{"norm_place": "pre", "norm_eps": 1e-05, "positions": "learned", "parallel_block": true, "init_std_down": 0.00344, "weight_decay": 0.051, "doc_mask": true, "z_loss": 1e-05, "dataset": "wikipedia_en"}
Each number is 500 + 50 x the weight over its row's rms, rounded and kept within 0 to 999. Layers, rows and columns count from 0. Numbers have three digits each. The size before them is the row's rms in percent of the matrix's.

# o: layer 5 attention output (transposed), 256x256, rms 0.139, rows 22-31,53-63,85-95,117-127, columns 128-255
# v: layer 5 attention value, 64x256, rms 0.0857, rows 22-31, columns 128-255
# q: layer 5 attention query, 256x256, rms 0.0556, rows 128-138,160-170,192-201,224-233, columns 128-255
# k: layer 5 attention key, 64x256, rms 0.0407, rows 32-41, columns 128-255
o53 088:554469592468488455519489553540573511492529551568384515456519417489512412500509538626532538543540445505405565521488545475480527537548575546531578513533479507454594475555538459513577502570493513581533597523493541553415491472473519501494538546473460534527451427436433522453439420498483414543449402572508526577493509480539470548486521419510498510447470490524405519413459462449465485527483
o85 106:550502473479453530451585517536530464530587446556517537489531556539536519456519511455495529504552542449527479522591357482454495440546539514518506504534514453581591504475419471496528486484561398588517593598419450522497475420518487493494468409476448426569483386453558503552606454532484510575479422433456441463534558515422563531422492452474401590544447450564568520452491448548436463480554
o117 094:398517488519460440549584490482555500518433461511456564471514435452541575455477431514430521431466556502490472481437539484547502552518431501449492448543420499477467556474507466425441546515481523512500514473513562514453443559469488551551533472460530523476471448465528548479512563533426512515610595511443501443504567542495523450589418544554528420479434524468437420577486485543596437498515
v22 098:600468527513533523443589421604592559441455507571468589442415514573464518550552550456489542502458497500496657458538448430507499495551565445549526485512524607544507501493592472504453515447507524517529464424465467489432501483494652440518516458441386462490482440483562526508456441558484479453504413533495449505568461463413427544459454451486529488462542494477522519576525519489573486504542
o22 104:433538518462395478583498506553418514554525482421555463560449519456508537408523501552490558443566492485556597490427573570502426483570469520562431535493428524531593461583515589442460460476552494432541517426514578469472425377529472578533454543435570485509414513527531567550477504431575461510489576551518509544549446480443540493559465501525517513454396513485492542423557557591471460540494
o54 093:516420487558533511463574579509572516463605496480438503455609572536525455502506458482606445429506561529535396563503384604394562437427466585484471482478379476458474570531489441543546456516451495440538513597475526520481541559495461452464478469632476547523524369415459470484481530607463495548601493561478502466500566472535449478411506494549462503507548520530512533510488472442500479511464
o86 102:444495568486542418566534622497508459492507578515540490480511479526495537511565512507421572462542488488386584411454523537404509511525445526455496508485491377457485561502462406484490502568486528541493457444435492480444427539420452465460492632467495481497498523608391422483523613540489544381595478559483511541443506509594411501527455463505496538502523562533477465476454490466428542518515
o118 104:582543424537480534499417509468467442510425455553532530477529493510529584492519519465531493560470470510521465533533519457500500525428579472465545504566646410529455479446438479494410522555438518459476580571543422549478564493477365539482475461474452502502597436518559493560506505520466467553492468408547522523476518634480463461529490568425468478507532469522525471472417426452565524440537
v23 099:511491521553562528541465483495558551516449415550485614485483505533466516463491525457450479534484525443473524499542450526451471556531524517471429548427589440464394522461551461516494442400515503596448547520568502524484574501570513447553486558518518482486480529475493370464447541400510460430527482469483600615570432513400595551454512439432474564530533470397478479509548526558463492531587
o23 113:474411527558472457527547488422461505505560431458491488535588545453505475524483492548421534443487419520401638540450593499560436434486528551521537507516460565520570423569513512533425454535521539564528454535440457506575474470516526418506538435542559469494444548472547452506458430546542428431445483457467424524517499482512561534525440516477463616409484516552516533475523471502553509515514
o55 095:488486451456544476479523483544518471592404547505468542468526473448461473503433578484549501513516552523573456520450557537463553498407571371511509438484481403492559498501491459513622521611492490451532427551459514490485437600530418504472524451504426543460531483560527602461531461451524493636523538553519542537539471488476440624509531556556550462542481536440588482461435508464524558493455
o87 103:502552507441607415408582527445543572429510629521535504438489546550511480534474451506423463565399538517558457575426499492574566469463485461511486424496498550473455624421395521442537535566557404365430546454511575545473516531526555579466495461440519516537626450487528524563541562556526482529415557510498478408519553444507446511399455507495582567518477437553514499534514536503488453476537
o119 104:524497520568376564502464481475547483449621476506453496500444511498511565510463494615572477579473434497522418400584430386465487466540487557460529469525512560556491535517568610435453511551371523498612545464487494502452427535497508546552426435527463551524447519405396600553487449492494512567413533507599539509557492582438549408524519597497468545538543461469520503479455441499567451482436
v24 096:410455504470445477385486356640547508530467524511523479462488440495533475507547506408526544517453439524417523504513491526516522483461470529486501507383467450484523465507478443580574543589477519567502515454539541521601549548491386497513551535496436497597562449532544503463518561488582472567490538447532521523508512484498563493427478514479502526520553548531498521450387531535448590481558
o24 114:516452483524528531662535513468453528493506495563499458511471479565457481501467448518524488446480573417457521473525536541556535511481507490578517561558468506439528497534382532553462536576537496542528519407474494572438519514494512411446511532540457425552460530456474445522584502476565509520493400527568586560517516414533466407546485451474442544546512407555512560457493526470452467521534
o56 096:528560505516491550555490482444457503459495439446604507583451500561546541445640503473513487500547405441476479545484453474523525476507561508513428540590567502497447484567541488479464507427387435423510502497495444562477508472459510471518562495499507526534563561521500491544515412458547539448514546504515456538509544542623498523484550496449402442524508541475535465514515521521520453430473
o88 107:440518539520484501476502589457496438531552430492442544458500490526478553516507486524549525486444545468472612439474539459389474508616570444574480470465485508438488535520564540459500438540500533433515516574581465449496492556504433525478474521584550537397440481520529478466470547554522506437518589543426490558507540599384481560411515507512493479382483492451504514521497466435507484473525
o120 100:532554489549417443502453508572529388404538416464439489562485575475495490513508525538465501487509562510460425472534455529527611481532493541469563460508474518600557447580508452537490445401535547519475380496466556509492426447549668413482463508551547585553559505447450522502406518342495424488526480556472532435489542447474454470566581533465493543429511496519498587548525535471458477584438
v25 101:463479500534499557531516468516525493534477561492448514464470474510494433507497459531486436479619505534529477489505554466590505475545499446579492602505380545563560495518478577487514434492337492541441565527511509466490539500452485565543525561389497457455476409507547476506436522373523498498462423576589509574473569518452426529491575492454343540516467519631469594449445386485437542557447
o25 111:585544509524581492514578535418618532429462431499458477471392548515475556526469494444527590439500548398419460454570531548564501446450513470478538530546575499500507475464436516432484548565569430513535502538467528546481514440525559408466474422521546470416478561539506424557528531479568556449479555476463404408535462525523541590503489479455551527394491493465533459497425486458558538578518
o57 100:433431435476477458512477476586396494525481487501515551508549493492452579415540450539469467523474522498454557522378442522440471560482461588575511514452461499463439517477595535555485510500597602572486463395442506460530506539470443578438578569513595525567612461464438538488442491603504499431528550478415516467462527450427594439516498514462528452488416449512506467529593539540576461530523
o89 104:491497472485489422510444417573474572475539465479503491553462489447497371591557580532441501494600452428589484493572521453568479483413506484549503448554436411503515531423499476585546466533501544479451451510460464538547521471500478496573524535535464499446516553543502516586520457566431544597554435458547479471530557525387501432452414535489484450548506506482477474539542568373539441447494
o121 103:464546459488489527557531564420515506449429481538450440469473549528444534528475478536586563526405539512499468572454524481488579443565464412529409491453512476469488501510440533507478626512490501539476523513498516520544509448526415556530484554476445442528452492474506532490501498535505544510554598468605464519450444548588548486506472503537527440521520553437404355563540404588479500450556
v26 096:541478454340450559453463460506464493539426441531445619580554535507401543470483514333568493521465512589501615462481485478508480537498415531507577500486430486496585482480557471557596509458584526464509504608511485443468524475471434570468470482557497474523551495489469469400443525547492473489510525535564480445600454495444539543459545418464538488518543516509506532557534475424529464490506
o26 109:605476449562538494483532518580538485452575482464513540525448555556441464504516579560499489554434515458516448496432376461447578449515547585565421521525512555444448476567463510459532481519445412473484520507493543511422456535539521498541423509518442541516487438428469511625460488528640498567472478478536568510433487456568487483467494512477487542443628580493498450422539416433484521499498
o58 096:492439494427552513502423494385527537615441515513458486504441453465506447492508544516465443440599501552422406511520493444566512499532465451448479472451499496560563578429593542470435486593482465513480645472569506500527456480480435553604511475501549405572470508466539569510586487453470490473503482422473479537528529577501470553479506541497471514597496502610645529497560561495526526525463
o90 104:479586561608441423488588526422525557518557518465480522564580448555559580510438469527568564442445432480483528466603581525538424485517571388479561443482543558484512456526478388487502474521489483495478478575453545511563518475525525442453493487451488485477489398507503524493518543509450507489563523481397425533537578562429486495515521491510517492525398537514420492508472540563454458493555
o122 098:534602551504389628591520521599473482503492454586471445421550527528521447506393526464509498471459593476577466481484547537542525562494518563502435499510478479477517502604456603535581564493438469504466472483551527525439426612486494504482477487480493515511427486628514542527529527476443406508551472501547472483618407452520407465503571536471525483542500483447452495536464514525480470521504
v27 098:573399456597544520427441465467453455470564530616519516440547495476383548414479497523495450462531571408466490541510475534563493454467477493504405474537550497501556550500469492513535510514408518467503520525619447588523492473497515450534471495438443517551407538600463407543561535505520552618579464528528472478487450521423482464498553499643440465483501482432489458461510512488400514494509
o27 114:549424539478574501503435549403552549493438554397483553501608575486603468498485568500488458479445493556537495472539512477493514540480446534484566473526486543461514568510483466531477431516436529414551521550522472499498403512478530567407561512532469524455530506517505477369450463490493487549545511531464541480507492527525552493402610573531517398489567492405460491459485582517534471483500
o59 087:451528418482511462604533533530529415479517473527497479432438428510511511399483457498556531433437574452500485559494454521500567434478494452499519476426513463462459514451560514515511517539584536532499574501476519516583595497616481455618429502549439499555511438523497492525590554503532523444422511502507440518469609518561587599518449431465518539536430519496577531501420368520482473528543
o91 104:453617570494498515626607551505510480454565452464461499458448500536362522488568482457512581495443496542459515479478633528425539550510482500472538535507435620545455502552502521460511508509550527512447478583419453570372496410455450496492514513521558518479576479371482514500548473488477475523512466404548411487454526449520452469572424498488428440490515519645496423546596453501525504524518
o123 105:425511472445532443446621407502509518412441582551490553480444530628583475481522597439465443572521456578442488548488484491541503476517437421574447479514578525467530514510483437515523514550525477529486475413489511508496408581465520523472553517495432511423478473440479537500484457557539545469446537507536576624508494501486463467509460501556559504484512561516496516495393486480442540481524
v28 088:494574433496439510470583560408536467450548495469497497478492512602556551560457480468466508485562469481498566489357490557417576587567500516441465475560433457407514454517506596482519474521514480507475515491529492563528508515468488495435400519565448443493534514471459429452482491529501431575573488499522514543519562529518467561446502546592513448517449461525503536447458547525520406418560
o28 101:601472510490421510485485544543537538461449379513517490510571544542447428567467486492549546573571525489492535407562485403528457492369510583531435552451475533637498472384429472524493522513562521582533452580508487454541626431480506472500495547600416465477537470464451428506365560468527479475483370484464397466494470490493430500435546460578525527522519446488424544508465435465467536556549
o60 083:489500472480494499436392413573516410560399587480483584461406501549502475524493561526519434511485570377455518484425478409506559543626447549449509506426569502466500517518546478495557514488526461480461431461494484524529507432418503553465549473332529449517544428549479505493603443549489510476470547434469530555463597514485434478563506575476463500554492554519488528517483627478510480484580
o92 101:520505417510489533399504551535456504612485489518595498479503445383426460487562432552450550513470520546541531577458471527447498473465499548433533536511558481476486459515602498449428460470515523410580417492467462406553488585540540528468459446449576517474540470418492547456507519515466608555519564457517529498506540499620520357533442504505416484520459487449553486505523541550485471457434
o124 098:522527640451606479537466539596500464562483491581495411472571531409575501493496529575508512450403434605451525514551436520543465470515510505537501426497519564453531472525522515538507586511492494497458500463480554501443552527605508553491441399418528490559462498491516543495524552474538602599425493512475494525559487571541417472487470507493487502559535494439514474581485409445512474531537
v29 088:480538439452486478440513524494549413521470497450521497521497499547435503412532456512585506431489444564499529486574492485629443431532548535505494478398405444552522458428497468466501495527507589482505520575499389398581589449483509580440524512457510549523546538569431492550559578492558564500592549487487480572465621493533420483517541487486428437558579515488473482513553528539402430488541
o29 107:448396516512530445535557454496472437470572450551513431438420519484474524553492468512476488552384535416575494578478553511425595492456502497522457536555484483515464562617423487442531601470521516502531490448449484517489576455556501499518476541464445466530549548472455586474495504508572498536325476523547493493462525564469507448540390500489510572411505504507564504467502473526518558437492
o61 088:536539434523442589468545539486426513449444557394432471557556530535504525477480536595467440433512481529529475485545481524519478530471541563406445512429591543501503481448479529479425502522371576521440549422523530529578494536553494472519486421430453512519366573499478496426513439443458534488553538556486493475464454430519494497517545514534517485607486500466488543443383542489568467474519
o93 095:633532469539483474477474526544513510521464543486433520484503559503454572547480501522552522540580444434445427526458491469486517498506538522538540509476497665456596477446535494532469440499624456511567541570543591491503408476522479522577531511532522454482544514565536471494534509530511523582462498505439455479506445447405495594538459502495530432445498423506485442557491496490517476469554
o125 090:505505483550450515455512597431519530431476479518457532422491476562518513445486487443452617496521556431544488475471505496627480496561479427558475538516516546464490545510470577494511505552417443529537452483467589500530539440536488469505548443509500517495529475442351555477511492475541413492614576515563604448494526444516590510504473443514613564404422452569544596518432546505534411620450
v30 092:490434577515474482546516539485511492483471366572487522547551484427433479444532543502421561433493521450558401462474541573564511473477393594520544491463512496451517422532472497482444466464474504460458457465459495575549536464517536501452438473518514516475512445427494456510446512574514514519401499542464462474473451558427628524469517411519450542552432520556466502529494524448474541512534
o30 108:503438461513525489476616523448517454449539544463465521521386468434522545490560405530584526505530445475507488532507430429496525595548494439503585409609509532494435485504493456528508444550468521508490526464516596556423441525469514440488461517519498513498515582465516503622510524536387523556630568504446574532505511468560509555525528499543456519513450529513519542434513543547443411587431
o62 091:527517448462496507517472420407414424497510609451481466515551454511535441433574596534451496488496538507492465499478551597488469495403497356494487443472494487514479468516475483485501514473445611503514558503528577461504474436555477533573524580507478453507511514502465497508532593531540513559460523494510459444535518519400435554513516478460581547498509413500443611464487431560620589404451
o94 099:431448546534525503496565533543503518446554424531485487440517498411545514528456482471572432546434535496484547469589485497556428527490482576461469506393573525587507562529568533435553491564499473491493514491535476445490578533433515536478538448412460591572524508529573555420552520477554496559444447527533496472491512466506570457445438536368528513542543508530538485488535502480528498528592
o126 104:541667423515531502462481473466517597571413552489488560510502499535450518536596420464464472484439478541533489635505558495415526475419563483550541538553478580526509492413500541464529475486473592485451542467505492409542432495489518502575567466514447435473497559487438560460515462443390471474399487486512415542537453574500316497516518455483544471575532555459458479456495532477531519432553
v31 090:475535428421563469455510508479478510501482412545561415550540478468447574523450478533504612585445528559392541502517487487563484474543567437429451455478486472535566509447541478496418529454445521513563519513481456491387480431513470501430551471418475399528492454504491526470448442428603432416379538510432527540519457489476451557546465533490558514450505557482505522440551472492496568510493
o31 116:466458450565565512536445488470513593410527551424505548512515502511539535521519544575557475455542527430474555467543465429530458560505603459504625543417477486487518481465570549479443547577495521565524565492542608419587530451517572536418498530480602503536443530474500537516543597511626487434491500458500560449481517533445400512470453550455482447511518461510477433422578465385499487516420
o63 096:516568470434426464563536543516534416522446528496411506530506512538455502467493489546541507440475527431517430480491562549606511536478502471500498451507517500572481479520492449500515576480470506496412470501551545518460515528456398433501396564593362492460580503587473502430453499455464546485492490574577486457577420504468566453548522521463447516480448527508508563509411506527469437502517
o95 105:496465472486579492573495496532434544541487480529481538569523482642482586384514491477436571473516459545516513571451501495410424431496452450485478545459462474516468515517492469416519460517581561487572473461408406544475413449464525542561522571520550505534471536481587443415585558546454496479543546409432520551443576511553476503455547364533433576493519516554519465527487538565493456476543
o127 089:526479582596403584493515500556479494477472502462550440411466438516499494478507474537521497542453554503552447501567480533507544455441496538480499526492453600478432422522381491557521536418444503456477478425495433554572440585380491420500504432502488522514471507487530540537505387490387510486468547531424343477496420477457526478513521573496609478474481495434473496546570520472502524491619
q128 099:504509513442575538378525534423496435496528487478476480435513503597458482617534505497458520490493486588529548531483569486504437427478522453495463506446440594515482507533561431373442415519547571549569538485483574488492445465497559520464466519493531491548462459460425439573509559524529600564408482503504416463569489498498517576488488508532532503424524526501472606501523550424488508591572
q160 085:511585415491381426465569561601501465480548445517557544415524529446459544475495492588573475519496502414522603492478485551465546575513443604481502505501517429589538481524519497531523517533492515408461533512455410517514515465503429568457550506387336523453597499519508474556497518450537480514577518514475543563455517554476391380498493506507508432510496505452491457474418495509472506434516
q192 083:403582432474471544494495550565478350475550421465528517396438501500481453448527472521548541445443522473449528421498537502438487533406467515462557509470519544489578459557558427562535399477496607519487569487450493484468485436482447447449562524456420419497618487552493445584580562543536523569482433451525485537465553506488449518486402425513477430465474486489408562550526571479491511511526
q224 114:489519465513450503456610519407559368476495376537472508415590457565535466600569589514554512578527448538494519483417489473524485448545441407370536513524547473478501479509529480511570463538456571514514516514587464473606552469490519531506476467528442557454420504411526491496443495436475544573465391499521427507519510536549412454609532538595499460524511470481415518403408394477535507506556
k32 101:495502497551498523424552520573515371491374507517464539478531464523573489475548476570497546526509549464536448546432378429467464520530531516551538449467575456438475528523482453459469522504525555535534468466541488517581624458495445491532480512471545556498452585482563554441527547526490464489422524534466509408522483425572441450513428417471418434570403433494505546419370461505606451440519
q129 084:551486533493414552512476567482424459439410468436507511393472528512494565535535506560474639537510458393497553509455497500450530479474549486486585478492462475488526531517558457466429506484435530501512560493449428527655646456528569564518492510567501570486487527493431570565519537457496429510556552579446495519427521445508542433525545423465514464483523438455502551449434510493494541472541
q161 080:495502393476518470406531509541546455448594505576506491472529545439491416549469591511580450464530453509453457470477535488539476554493437455447499476412489548504444476500486581491628495495607593526532527520456558464458391536509383512511470510437442433504499499429572471432481529588467550605424405537569483514528531547464479531557448541565475512460466465528511538545524528554530493531469
q193 064:513493526589385517406605502460521433518524480551535490454494538487522477569584499547471471479422556518494550498425505444415540494472504500411487421413442477552477504399542460381429515534500528522512425521427482425501490471492441532387464438473445517584578521466465469544532613507608445659487472504513509513441484489589422424571418434538531525538452503456462525479455466488571530569553
q225 120:431502486533485467424514466530496576486536478547538512570521436608518377520412582570501462478443503479495434509440518571549436564442538490523464489502524507444518533504500534489501496504556513504506531486440421494414458536421470495487515503506422431534524541439493482471544461469606511454478426568504459479566443521483523475499604462592536551514495418610522573501547625460519522484580
k33 091:501588476425426527452502449525503635481458564442542513558472446516478453551482514634423436536523504475498511526452417511482445475578517441576575502416520405501473530453537535410540516346558415414593404584470492512454578500437516559460531446489442551544450506478564497472554527495518535520427503594485492461463511501573448503461555496542499579540510471515482592600479489452552490554514
q130 091:517534496573465395498524608452518504443585458549465506486535457492546558507542536507544486389500508460449547501441470498449431515483532533458482542436529530519518427568506470472687389476524629534509376467482522470521543351535449479498514511412470465481515460461482453502490358473582506605498443459503579527417494528564425411561441467520438535498447513466458496477462516437518487527625
q162 077:501522500424486531427507504559494376489520502458542495453436546462522393538546435525452581538478488496569443546509539476504551483483503507451530429539385529488462585430526535579381517548427491449481582515444490497533477558417509509475481493448397461521492526452535501502507669579500527449470458519530382489531520505500515544503548470500583468490530524493481549494494558528453470441427
q194 075:489527519510452507438595636472492362563498511497449509470506523543480461471478515585390589447509495528563528548401497478520514518446477566465492571422505541459563558481548439431499473511513524506507525406407477505544484481439488538499433561375478458522475528469422511502498506556546545587487487563485506567528491417521404501549521495488475481477498365524423615431339600455528525498492
q226 117:452471571472484584429401443558564468440501446484471502460462485533496403486507490526491505481585521555497376516499483465453503547481543429459513484517414554511585428515470539536496553470522536530504434531538517588556546449484491463634542449448475495611445537550479462472389492536501506528436510534610525478408547527504570408562534519523521578538510601413547461439459434502436447453489
k34 096:476593531520486532431484489557537520459410547469465526488572551510522548458489466501586464499602500585558511594508498488436457524455512418487489519439514474498484495491453496447511560430583540498627463407499486460579576478511544515452567409505543498597459480518472586518497543520514425462424537533442528579440508538492424485475496425489447621565489488466517432538475465527486467484459
q131 091:505489506506446517473614524544433495420482489544540504449566541438503427572532418448569499554614573472523497504480477509505482479445391525418504491429471500473481451431491470483478429374490593470474464449518547540586545524443598477554506635504466593531527496442515552545554546547519458467500491444491502467503497528444534457537488560573496538533499508548538551472470442485472525361612
q163 082:537446482559558459432419407480524508515542475385459515522491398506476553572493580558499515422443431467512447522512511497454561467537589393550503572504465470538491498550518505541527530617536421519516601578468498458405431474577487524533549387515420396481468529514493402599496477499512551542483436514454434568444592546559477520474469417455487532483502541519485604485630525477424439572486
q195 070:530619451482406534421541571388522453482450552435517509457523504540501524552499472542545480486410541466469506499507485501506540458416519490501505532528518508564515421562562493505506470494476626478504503511498537505512548438509482488461476524484426391525514479471469417537601554513554592519488580546487499592472537553501440504484473395550432550423478531518510451408397543442502536422502
q227 121:576507537537452520400535485566451525429513489505573449563500381463477500447478443536490528468449469502538513458501529513470486515513514386520596537548479449446499441547500568485571547534559388494597492484466451456477481390481458522464521553397451459545437556500494498606480505580597456505406449506434452429459522557576488414564507478573431499459484492523479481510561452566529479475556
k35 094:438492445531551587553438608558516533552444500479561438559477475512540512455529565489501424487512527498506520480478465482495412507506571451501582505492571513485437519619493575388468562501479463585497366450505528535427561498399421544442422510407513534504557559489446465543467518520499507435405492614429511475512541507559419506535462426508441543471561516521467440490491431540523533471472
q132 099:486436525482510493467428423402483436439457465541590425553504489517455530521536552571435464589540543459496480517543535456470573469574462458536498455475393531458482456521531516531619530430496433573435577551569530510469554407482583518491510523480443525410404511464516479517390501530496448578485500535556470422498461508468609536534546461477501528551579424480557501478539542515487491450568
q164 076:520511562573539461510463485502550638551532509394420550485499456512595512521542509529545521458545461533507407490525485501507416504501564464495491498516583518516457524523456516572422602549562556421572482522518475486550446606543338570582484468470430544507492530505525515496547536484567526372468544493465445477496503477446463460516469563628564469483525547585440508470483449540510491505459
q196 063:432564465473498488541585399432577596528398538485454493444438581532436504539435600471489494476462464518411531458477532543501467458505503484461602620519502373516482523462600398466548496562503542486546484469505601593538550488554480464497544459569508469486448513525499560534537444494486485475511479436407458553502449566540463524504481459495582521471497576513429452451574443449485508527526
q228 128:503562538493483446443462485561536542538430475396512446557448383444451561530502509545509576469487487419548506442540467447546524474518449494506459464647461528493587491488505477507524488549503533527507542538483550531465540487433447513455479532451498462487398528536514486474517623610492512518526443559525442524510570570497489517534510483567545471560487502533466517490535481531563543433571
k36 096:436545379430487439496505472529539481463578478465530504503472460436598544467454549525509462427474519513569523408515457511531482479477488498492434563536532571464433572604549482547497521550493493526537545441503614482509455572564416463520560446487459466492557449534543493482488506561525518550507372461543486512432529507567424501459400545580530468492554546507507443461514474504527525537487
q133 091:492510501522424464497493541540498506586542518579492505529504471519516482478536428507508417497484498461489443494410594569456495478445477520428553440478485487553574444476481447625513466460479556550493410447456538494442518475510562610470499507519603538569462453541500512499485467486472513509565501450485426532506428602439443411532592560426457535558560467480539553439588521563573559451554
q165 081:492511474520492538523501464525540482512452482494495480452571506553452537476475594454469565511444536575539567471521467395557574471503543525454445541505586503483456563516463531425494552537440450456573554533499487485456436553414502434508520493468478535521486526513484561353515459486447409525538441452470597443474534359499463561429458531501502469509445471397468376588422482497475477590440
q197 065:435536538451546578486457439530477544487462568487442495499452497521453451521507585526451441388603514503566462555579476575446448475484462396526485503566541595515451521498615523518599488498540424514545468478505469476492440456483505537495571508619545478500507457514554476512367530531458437495500534521525531466561447506536538522578560635497494436419547513490538374501496483473486457391446
q229 119:446566462529428529430524487552575582528525456426440469389505501525453481492502469458570403492566500457582485486487514500527475468456494604532540399448392568542551559491585573495536488481560437516532453477573500532473495511485467603520477504422464425530533466470447530516517436502454441468477636486455485506545554474458514541495520607459425497450536456549459509498477526397488501541507
k37 087:518490507453543419418479551517493579582583526418430477509486462611531485503492599432551489446490541471502546585541502458499510469391493584611513486505492456544523529551524568514576508523505532498511469508471413537541450518460558417509477613412520458380521460507483489465535435471496480545425611525493432474400495483566536468450433532445500485462529544589424442443419444377500493458538
q134 093:434542402558412594431458419509504494623505501507529496545436493454549514511502432581501472565537440433456450501532503460449551500486522507481592514600392539520510594560535473570471599479494447451509477559467570475555531515496508525564520402474447423537465543526536513584497420410379593527432475437500556472505584444512504532518454520534533427506475580562502489467496520499479467615584
q166 083:560520577410605419541572514455538467349491540469461494492592478486425513510505536503533530487513534518486590511478505476481411481545437515557394545459567466556503402492542534420516440575539566498522468472519422567486522469529431505474521605540480564526499453527514553440459571558597401441549528537490417478514522454534474483494563485468483502461492493464472522509523437423504583392473
q198 062:506480532516353390393537547425477549461508465491564511483520496488507435629519518463497428470476520601583421482500362525503502424510501533459552515400529494480502495530445535515504492426536563530438534586500491560458457461569531532533507535463475511484457537354426396521474482495489475453393495552449507424475562497481378520547476503499566493515561404595423584496506385587450453487535
q230 132:491528487378527462478409507392453514555506507451472509409480507498492528451415486551547525503575539451516486549528489445506477433467499587484450450488466431551439574426457549407559551489507561509518491530500515607450438462476533510478523545561460523465455481497586668513574503590465507593500481524609479435584456500583528535592426572402531570475468430456457473496548421367541542495503
k38 091:493481584501540602482544447539481465485501553524550489455493535442412541562549562489545533508602500366504521500566486564432460556523479375478475496451471468445479494442535580451464439529537456457528558580559554497508444545523448486609501491479504396469505554428562533420418551434516474414444458512521410513510464504564574524456406596512503492490542490520545523574574515508508404532502
q135 097:552523593592501609569436548516522453477541526463488439499554561482518534496504462540453443491529514423580509468493581536459503497474478466470598499535496482543609448495530479595473518418437474477450583508514439489507528467519513421504506447465539477499497433476572447512549367496425430512539416451493551540441474493443450455561607495445489469453508538480526537459479446513555550494507
q167 084:474466396396539463493511538519451478515568417560461536491452506628517472439454455455469527525401476552491514517557525430594539461473530618545424492465541636508567552472520485446493483570542487571520468489448452475422412545479534590488462569573583456523538535506430501386446499537511558517554495522434490503511478414524471526448522504474451453490469460397493495580493631486404559484429
q199 061:533515415460514446602596451560498527494497559439453597563543559494514496495478476480448484448549465619430465486462490485555547555467509570570486426509561457572542527399529485418472442595477489599504454501465486533394519553596477422463428533485582470481592477595450490583466471471506493551577479488452483577487537548483504562515535478497456433504494482515470479548503502385472574520457
q231 133:537456470457476558505532558525609516482422442402437515478493491424471496365359431541449516487433553545528523481453497520471499510418483558510397541467554556491597511461553458513496515536567490504410503504459484508512401451481547419420608531465580424479605442468467486445502527516490481483616490446523547458506404510533522455520501460419469468510472566485486521538469480497435484451404
k39 107:531507538553419584485464560517581500544525407496512477481458485592516446481368488509562422421464479491591536507495526517474556482442427508496538486392506611456581467427524502441466488425516490471433493455514579478517579524364547550476613415468535410505499465452356482501468429572469539561536487415520531462532513453531498480529484493550492426485455464472453499537439545479428530506510
q136 103:477502508494528468549520511500609455482562493403479582465441561521514618583501597465475511398413546567480595428493500469507457518468463448553522525490505557425493633556514505503543586530430437470467510486485553473491454504523371422421459518489511519471448533600394551482484554490518473443497430547401541502599506443432558493555422434481471481483420450517448473506423449583464441457438
q168 079:498492476489497470526501488491403548462484424534520451561512485483473494387526427501468509544584493531492447494567493499469529455561544587484460482542435420603556407474492510564516394466514526539584550525534452526552489490508623567497580439554443477501560410534554464578524415521432519553458532484522521524464480578535484546479630572483581502513544421504550582456535600428552550499508
q200 060:571494453449526469487447439457434571434549512425472491477421494501516516452540458498453471509523526477436564585499613555469566515472481574467552523497604472577477521603503391541457500554499563488519546496511559634402469543485472535460523516493506530428462458485462475586563454419503471430537636495450467463488410583445517467490639517470546604465589450555537480562458497469510540567425
q232 125:478447469451460485522554560536454522533563463479415549524479538543423547501435520511519467465504532433497587483543615565485497552435494516532485515528588510472553539561498482495539545485634510429552463552475461462575390549501569428377532554565517542543528469531402524366552428543497513426550443392460576517576473423472559440559537433529415472536539473359502403522491532444434484495517
k40 086:453512490482517473459439548473455539498461466573486407450514510413447547504463448576498566478454599390627455491472512549475510465442423430515494548510523490537561411414596494483511481427511394547538556539502436485392555551489527491448445517507506502564433490452431498527462488529493530451489462447577528529526530545479509502514603420488506543454491567497544548505452522432439485437521
q137 094:455507544484422531570478557518477523475542566358484512531471575606464509528508505521509474495550438538490414500524503514478442540474432509504474535695506383561515485522566582496398448526463502479495466449511528502442430482505535465552554501525551495489492538505557478564542486528437521467608507547498451517444500543505540501426471537475512503562594527502562509434592507509397526540410
q169 095:551566478443575423436416355497490630507489482576587449544474390392465485545450497513477501495490470475502551559549524511561540466567476436543594550485425505513451473491517445499609494553474515594439505588574512514509544543541397505536466568565455553439423472469467470497437492448573545478451588455509459473551502491443544475557526592587528480467514579539461487544477474509488423473589
q201 073:434476510528507485551454430423533538602533482479549567558490479468546512493477497442512428489380450598537460493590561484585570494547484548484491484517458504487459445516506541614495529536492529520470562483469490478483410573558469518581437523437519471477530454446443462525518449508504551505540449444535451490517599606471541499515489460633544518475583579555424478548602517518475454539512
q233 122:450523518431490413510538556530508504510498518505529534493517516447637513392508544410485449438517520558440501577506558479606461466475490510573446550523483442551508520504547513444471534543468465567377485479442504430441470519505458569494443547517438553503585426506562477570525474535484540486516494532504478457443502592529513529523431538461500479534477413515577488580465503381584588464505
k41 090:570506465457459460564497569481530482447580477452482616476505540425498539489562441499558420514508565524490549535442557518478507412470485536566474553430462581515553566391547527423514377579508471562523487552464484411394503557462525467439512414549414409519613513458554471484446504450544574547474422538377485551408538472484518505439491557492474472435450506531523511594532535534453496570495
q138 102:490501580498499518461440496480520487595539487523456544493437501401577485575565483509439445575619498535515474528538515429507492463458526569471517488450538496498584573486430568523570516448511404532469449456548474528456467518478490459484462459441514508540448453470459528547437477521468353458505501485580403499531565442453565546489427435572408509460426427486482523539484566463486417521546
q170 091:524419384517502469608543565549497459479493570527553462526467514545438559446465554446511545468399497484518528422518566481541506530460424461534506438513493438533426437439564502506470449548486543488552520550427524461541536450543498506544499491530565487437519465535562483405511532492490569595499441501407591563496450502532449414511545513429538549521550540509604449435536476533519579483402